config = dict(
    n_layer=11,
    d_model=320,
    n_head=5,
    n_kv_head=1,
    head_dim=64,
    d_mlp=768,
    vocab_size=25376,
    activation='swiglu',
    norm='rmsnorm',
    norm_place='pre',
    norm_eps=1e-05,
    positions='rope',
    rope_base=500000.0,
    rope_fraction=1.0,
    qk_norm=False,
    attn_scale=0.125,
    bias='none',
    tie_embeddings=False,
    parallel_block=False,
    init='normal',
    init_std_qkv=0.0294,
    init_std_o=0.0,
    init_std_up=0.0294,
    init_std_down=0.0,
    optimizer='muon_variant',
    lr=0.00796,
    lr_mult_o=3.0,
    beta1=0.93,
    lr_head=0.00578,
    grad_clip=2.0,
    warmup_steps=200,
    schedule='wsd',
    decay_fraction=0.758,
    decay_shape='linear',
    final_lr_fraction=0.0,
    batch_tokens=65536,
    seq_len=512,
    doc_mask=True,
    train_tokens=638900000,
    steps=9749,
    dataset='wikipedia_en',
)
Each number is 128 + 24 x the weight over its row's rms, rounded and kept within 0 to 255. Layers, rows and columns count from 0. Numbers have three digits each. The size before them is the row's rms in percent of the matrix's.

# up: layer 3 MLP up, 768x320, rms 0.126, rows 61-116, columns 96-127
# down: layer 3 MLP down (transposed), 768x320, rms 0.076, rows 61-116, columns 96-127
# gate: layer 3 MLP gate, 768x320, rms 0.122, rows 62-117, columns 96-127
up61 095:141147108171139126128146099134110108151106171154150120107091137109168174127134102148145148120116
down61 098:114140115106132124110107108101110126090090122147127154111122099125136144085112134093135137118123
gate62 100:111140099137150114077133113150145149144161119111101115097162106121099146165135145130100136100109
up62 096:164142094116090135069109086111124133149119136154145100111153094113103145097159193149160126109144
down62 100:120150086139114135109101110132111107144138118165155097081129136090105151118138183184147101111137
gate63 099:149126134129162127166109132095137140149159133123113088131134114122142157106091107141144125123136
up63 098:155107150134099109154124157132151130116156144138125101124149126156072134117152121144143108130136
down63 097:162139150132153164163107093130131128097139151107126120169100149118129165135152172121168156114169
gate64 099:124124129091146114107125137134112130172145095126139116119114124109110111103129159106072102111144
up64 100:133158131109125110084135119143091110123116155147143111132131174111097155097127144076160096114102
down64 100:116132155147120116137137100131165137113141162055069131120102136093068108137105170095126143162149
gate65 102:127148124070129149097137146124141148174140147167098103133135074108131149154080114122148119131139
up65 102:138164114155056079125107122124126132031107136159133129116119105130114142087116115130098082093149
down65 102:138205129064112109119132127113167126122110130117115102113108131128170203111142090125150108145165
gate66 095:126150107084107136138103096169126138109135117111110131102158159098133152130134158149119115112165
up66 093:157111123184116135134135132116097119137105136085158147119103159118082092085110143115141118161222
down66 092:143135155178160139120110085146117116180134116099119151119121131136122084106147126133103121200098
gate67 100:122153167101128144128149170095144115131103103138094107144145106067135135126124128120154123094098
up67 095:115171159121144113138107088115116150132079072116076093103115130114127114146128126120163149140122
down67 096:164095086105097096153118103130113111129116125097174154149107138153142129103158164153109126117147
gate68 105:168148143160151126100158135135144117148102125139128121104138099137085105170167136178130143114160
up68 101:131120116071143129130147131114172117109128125126133121092121108118134135133170122147088083114197
down68 102:131127147104109155137124155123143094068137149128156083167144091156140157126168149133105103141126
gate69 102:133137151046148131124161112155113125119130122179088137110140087127154135120138135112131093119152
up69 102:085088088150127138104139086152150140216129160095101116112092089109123132130168128158166145095098
down69 104:149104103167094130147124093129102099173090107138087071141135144151134098121143109196157143140120
gate70 101:110090120124153116085155124134137127127110118092123171099187119111136109166078119117153150109127
up70 109:166135174149125142111103150153173135127086119108128123131111106129112090071180124167151133116140
down70 111:120149151144104141129111161106125115141145127040091112134173103136101113094157117111124112139111
gate71 102:129172110110124148141122140149107141178077123136116084101107129121127156123165142141130136168070
up71 097:141137111146146122098095143147113144127152134115147128128062124095116127105133116108120140183142
down71 100:094139097195145121135112145131161139223152125117133126155102161109125150131140152145123133161149
gate72 094:165118132152139132085121119136133164072122151161122123140099132101098097112151151116093132136102
up72 088:145129109157169122125123161114116126070097108168076116102156132095092119118150101122115148112179
down72 093:141128158083032112132118137154109080125157091137155149157120106171115142105106158139105115117115
gate73 100:162120101130095129097173142114142142144086105141148111111142147102152139111132166117143145126132
up73 107:127102123161096078125165085120141126127091111118095137149152116151124141138153163134172122103094
down73 104:135102118087107128127137131145085123121112079158112160112140156151103131162112152136112130138127
gate74 099:159134163113150150136175098126110103147162092099136105123132113150173123093112120124123151087151
up74 103:156137096138137120117162090161083127153133099139101139143126122187137186079106102141144123102135
down74 105:124125155136116151116153150083091131120129108155114116140127121134104100134135121098151123137130
gate75 107:099144128145102115158136109145104122098156131144096172177136099116111137185118101074141151113153
up75 106:093153107126124133157071113147102117093111098149118122176125105109089132133165095114105160073112
down75 100:121115100134149121146106149128121136060142111117141118134143152099097129136138106138160170087122
gate76 100:108098153061097147116131120102150119089141128101105093133166091106123151092087139139098115126108
up76 100:138120180135120101073153122124124122120112151117098128099103147108137076136112150138124123133135
down76 099:113126116148154102137171180109077127088119112118114121101109117120117136116137163112097152120162
gate77 102:142125102133086139123157105107152147126163158115080125130147192131099122115098120141128133148138
up77 103:072175109125063121129128163118115093095158157160143134133136121131146095151107133107088107108107
down77 102:142103120150122137136111108134163135170110083146143079154119139118147164130191177145140135121144
gate78 107:131169157102108161137160147095149109120145136160136154190140162152116069145148119123155148107101
up78 105:128121168108135126102136153152159148111080105102109143124092144116166107117132136129124099127135
down78 104:159095144116140132155130134153145108091116117155110141131116096088150150076178135110139132126116
gate79 095:123156110157181150107184121112138128141119146155122087094129091094099125131126153110134111115070
up79 096:129094139168132137136103145134131108145141130109123109077167145143173106136076105137135153159131
down79 093:134098107150136155106139143154164172196121135137122078104097106102147113179125150171105135158166
gate80 098:143161097125136150118127132140143122172093148141100139122098086159107131126177116110116173126131
up80 099:153114097174135160138114134192147148114147153114128087151115082133154145153139126126126129103108
down80 102:106094106119133165168113099119144131136145122102129176132113148132160114144150129187132137119122
gate81 106:145106091150166151106132130103147097147139129117113123118109121164095144113105131089131164186141
up81 107:156106132111118157129132133117167101130113106107139085160124140094087132089128133115124122138112
down81 101:110112110134130098102119161138133123093099108097160119133102162091135121143158112090093133156115
gate82 096:133161103098132136149131075162138114109137109102117094148105099134113137104138149099133092098118
up82 094:149161155104098127096127132140094091125148132111119096129136086139170113157111158187120134115150
down82 098:148149148134122106112069141142092119117165105120123135114168171150148119118096141159126095147140
gate83 093:156134075167113054132122123158151161129164154132151142173142123153075106118173120119068147124093
up83 100:095112126121116128121131131069118125154125137126157082073102084087144147121133168136179134149191
down83 099:092149123136141164119153165134132090144114145169133106106153100088133139119147115124132121125176
gate84 099:075127125170143132164141095183122147096121124160131137132130142112131112148153129092100185081160
up84 098:089105126134098127146155076147144137133137119132104080145140113074102097111130143113140112134132
down84 098:078135115148151142123196121120164090140093172114117164126133123116092120092131129115168131068142
gate85 110:145171152101134166106110124088143118122141110136152122148140142118085074162146106125109163113124
up85 109:129102104136129110120076108126130131132116119099101129127142137134149165105103143116126109121129
down85 107:131156158135113176150072114122081148190091138115153108133138120119084080107096110166134152156127
gate86 099:141113072131094132111097097139118114153126152156185169151076088093134162136147140078112161139141
up86 099:164126138114129160151112126085134076149095113128149143124159138124140166096130130107140111102088
down86 100:099121143116092109121116111120146125096105145153163111110167123111150105121158095122130085139108
gate87 098:150141144129093142070116171166112104160155150116174142100070131158177137119137165121123092130191
up87 104:077120105129141112169137150089131126127117131098165137119125096148083086113111060132094125140104
down87 100:139090126130110142152129125108120125213139107114111095072147141154146109123144080101139108164161
gate88 102:185098142128106130117107127115132123177115125089118146152149143116121153130087178164143135115136
up88 100:083170119152125091136115127140105134107150102150116084137120112150144132100130136134183143128118
down88 099:109148142131152150111133144131178124187137130124137136170163145127158106106099109132162167129100
gate89 100:149133129139156097120150152152120126173158171114128161158143116119133154135138145119156156104142
up89 095:131070180157133105116121143129127089173117127153141108111125114178158088145113130156144135096145
down89 098:118138161138113088178075154145131132109152120141141142146164101122162097126110117171151132117107
gate90 097:131157121119090109136118132137184117087117143153121112106183127094126137127134115112105134147141
up90 100:106107130097124168101124155145115111164100139108151134133116104189158147144138075117146140098129
down90 096:161111107128164128150127085118101157128100143081146159119130087119115137109117155114103148111128
gate91 105:167164111136143143098131151113123113156109107134117108108148100133150155122098122111134088173119
up91 104:144105170100149139094122119125132122138139138145190139140158157171129129128064134158126121132122
down91 106:133116152109108130109121138151123116208125161109111147157142121086136146115128147138155176121109
gate92 101:143114096151110130134120172139125149119105114144105115167115137117099118141099085137119156121136
up92 103:144139135151145129093082053135127180140135126092146162102116115108165116087151152113153123178144
down92 100:136145100093076133142092138137096129200156125108146130135107131091151133109110136115127120126104
gate93 100:147112116131097142120109127111196109119125106107135095131130145152114152142179130136107163167077
up93 101:138121093142148120128123095125159131125096090125167150116154073117128093157151121131119100094133
down93 095:114088119120128132114117147131137134000101135094109130095108142111146153134173102139126103126150
gate94 099:147137113133114131117127086091118147126139173129158125126111134145140103115112101138114153115124
up94 107:114088083101139116099122118120117141109148124130126127134119106104111165119080134138154132133138
down94 107:117118078135080062136110131134114148073141128100169145136124085128155112113044069120124098160106
gate95 100:136187139133147103180127112137098115142140156144173083135131198135141131131114155120137142121127
up95 097:120106130123129152148132119102129157091104117116138169163125155142119181112125096168116160117110
down95 100:134170128116124185090149127090143101098133127109098144124132148105136170079122148100126132154099
gate96 095:132118098139089114139122147152151143124128120135111127123143122138164108132084159115156100137142
up96 095:141167128106143156104153125086141060096107111118117119163111122105103122110160098130117140136130
down96 101:115117105138102144094144131166121083205175157092102117132126103139130137131136093078120088103140
gate97 097:105187144091123121122190116118144093068109113112185163156114167109124105118095113144153135128145
up97 095:112084156139170128108153120131133163149144121170124117135139076166180115105146081134151143126123
down97 095:122065137131129120167119121135092132161135136164111124158110120125120113098122113115119144152141
gate98 106:083130139144091174105067140126159162095160121140138081143109108095134102123155085143084124115136
up98 099:099093177121125106153116100112134125152124106107108139106123149142135158150128139089128150078146
down98 101:111110171091156132138128148122121101141096112097165135113095114121122096161095080133151128143181
gate99 107:098119137093134189101148121157176130132083115113119156128125134171142143124124102156114114131159
up99 104:124126164164123140118140154107146186138112085139129136105081105096085156138100114157061163104148
down99 101:176084142149136132145089129072109136094105099109122148083135141147120166144122114137135137139148
gate100 098:134146127109135141150144129122148128106136115128132101159153096131177134143137135122171139126151
up100 099:120141151094114146152112106148168117099173135145136128127112133153121072141134123109156106093117
down100 095:114132105169128114132096136129116140070137140101139141124125132166124132075127127164130115111112
gate101 106:121146094142131208152142184122124155191101129153122141125135088149149123177150102123143108126156
up101 110:144132103163126146121121109117115161122114171160124086113145121115140148130144105117149158114116
down101 104:120155113121151091126141157147128123063149114130163127151116136107141132110101129140109137071122
gate102 107:130114129113136100160124149089177138123144142120110139107117128124161132142140097120150140117107
up102 104:151145153153171122172156108118111136119109144108110127166172121153158129119136139087082185136123
down102 099:106119076182127108110132094120129115167106147101138064139143176134129110159127145147116175105137
gate103 100:106140070189137122159125150138118116155128142130121107112131123139160141124163106068153153133172
up103 094:084126092101094139159141109156145159128111118162114148117184142135120155120108169065157122135109
down103 094:109114103145179164142130107152146131104112154117114137126096110123142125114127131141137155127122
gate104 099:148115108155156152168141137123198118079139161092124113135131148147140137117121145133138146085118
up104 092:123107147105134107127131115124142121201118131131147103114143139123094128115124130118130125196144
down104 090:107128117132121153140102102085095095172141111129120110110128142086105117126133133121137154138149
gate105 099:148115136164092117095117088101170124145134116159177163118137096124117148134110145184095100135118
up105 100:121108159091099150140124152169137113147121107172110185173097123123134123135127148128118152129128
down105 096:146154096136145152114149186100112147082084136134165122116144156135157156129122126126139125136124
gate106 098:166129145145128138128070121080127122180175136116156098105130105123128133132110121128150106080082
up106 095:120134145140135116138122155127141125136148110106114158130131128125131127128106121113132141113165
down106 093:116103150144115125127107098137150102205155113154150121105113134101098116135146115130142143105103
gate107 100:119133135135109129129142157115124114144150123099139104136152111194145151088137093122090140125188
up107 099:082166107124109130157142139156107123137165147149169144137137123162143147088109140063107127173141
down107 103:169141110119138125087124142141112126209100166098164115097137171135147155136138096128175157149149
gate108 103:139138090124099125154144124175144101145122125166154185166125114111092137134143120117118138143104
up108 105:096145083124139170148081148092099074160147108149127137116093143126118133129145110170103143111114
down108 104:143113097101097166104115133105132114116153110151179141153129116150103153138145125174149129126137
gate109 098:111155144120174131119157136111092182128121128122151128127144130142089108095148079134131127140104
up109 093:143095157139176111144134103144087120131167140117097109154181073123158123138086147114141136147120
down109 099:141136159148146108109138143104114144088110104110118097101119114133168117148091150124156120144090
gate110 099:106133144122116112166136130110170081099137131122185105163174111123136113115150161101142120167162
up110 108:146124135135177135122134117129138106092110137118154175134184100133112139116122135129152150086100
down110 103:141136134145155075168098147110115147155142116144153157121083148122098147119118112117143105151130
gate111 101:149145153168129162110122173161125131092153115146107145134131135173154156095096123122133125132137
up111 097:128140153131141104116146089138134109168150112110123134135103118136131110157108105141144160138157
down111 101:107139127142147128153147117084152123145155073126110140118151143146113121118118137131134162088150
gate112 104:154133171127136121156100171153127155122130121101141111142143137097163119131122180121137145082135
up112 096:159150183116081135107099119125078079122121163090163132111167120125136127148110165094117079152087
down112 099:100130154126155129086096134182125164163160114143123140122139144124148092138140158140127148109125
gate113 101:108115105121101137138129135135120072111153114086150117104136096171074106184135126154128136140131
up113 100:120101139104100123154095113123089120128127134129114140109156161139142133129115106114141148117106
down113 098:121127152119110136146142126174137148102128135120105081131131150102119133132159097152139131156121
gate114 104:147169095176145124143156099148147146147151150116200124099118142130122142172088175110134085111107
up114 106:095109115134121165119125114090080107149104121159107136127148130125140115125114138135125157157110
down114 101:091129103161149117044147123158130137203162062141120112138121137130133121133147161123140122130122
gate115 102:130141136134129113120131156148141116093107156110171155083117127131136106112093103170101118107148
up115 094:126172155138126108110126128162113142096117148145134101126144150157120113149158122075115115123117
down115 100:094130132128147117132139139094166103155169085156120123050108159127134111086161153120152111143124
gate116 099:163158159094132137123150119179067111142128138114156124146125095115113170136152103108131126161124
up116 099:166068100143144153078129113125140144127095143162116134135110118090085130106096169136144108131111
down116 100:129102115164183149113133109152114157184147125153120161132072122112119154136097129125141104096150
gate117 095:117153130159120121146139140120126111184127134113138115112097082155103105103129125122126105157122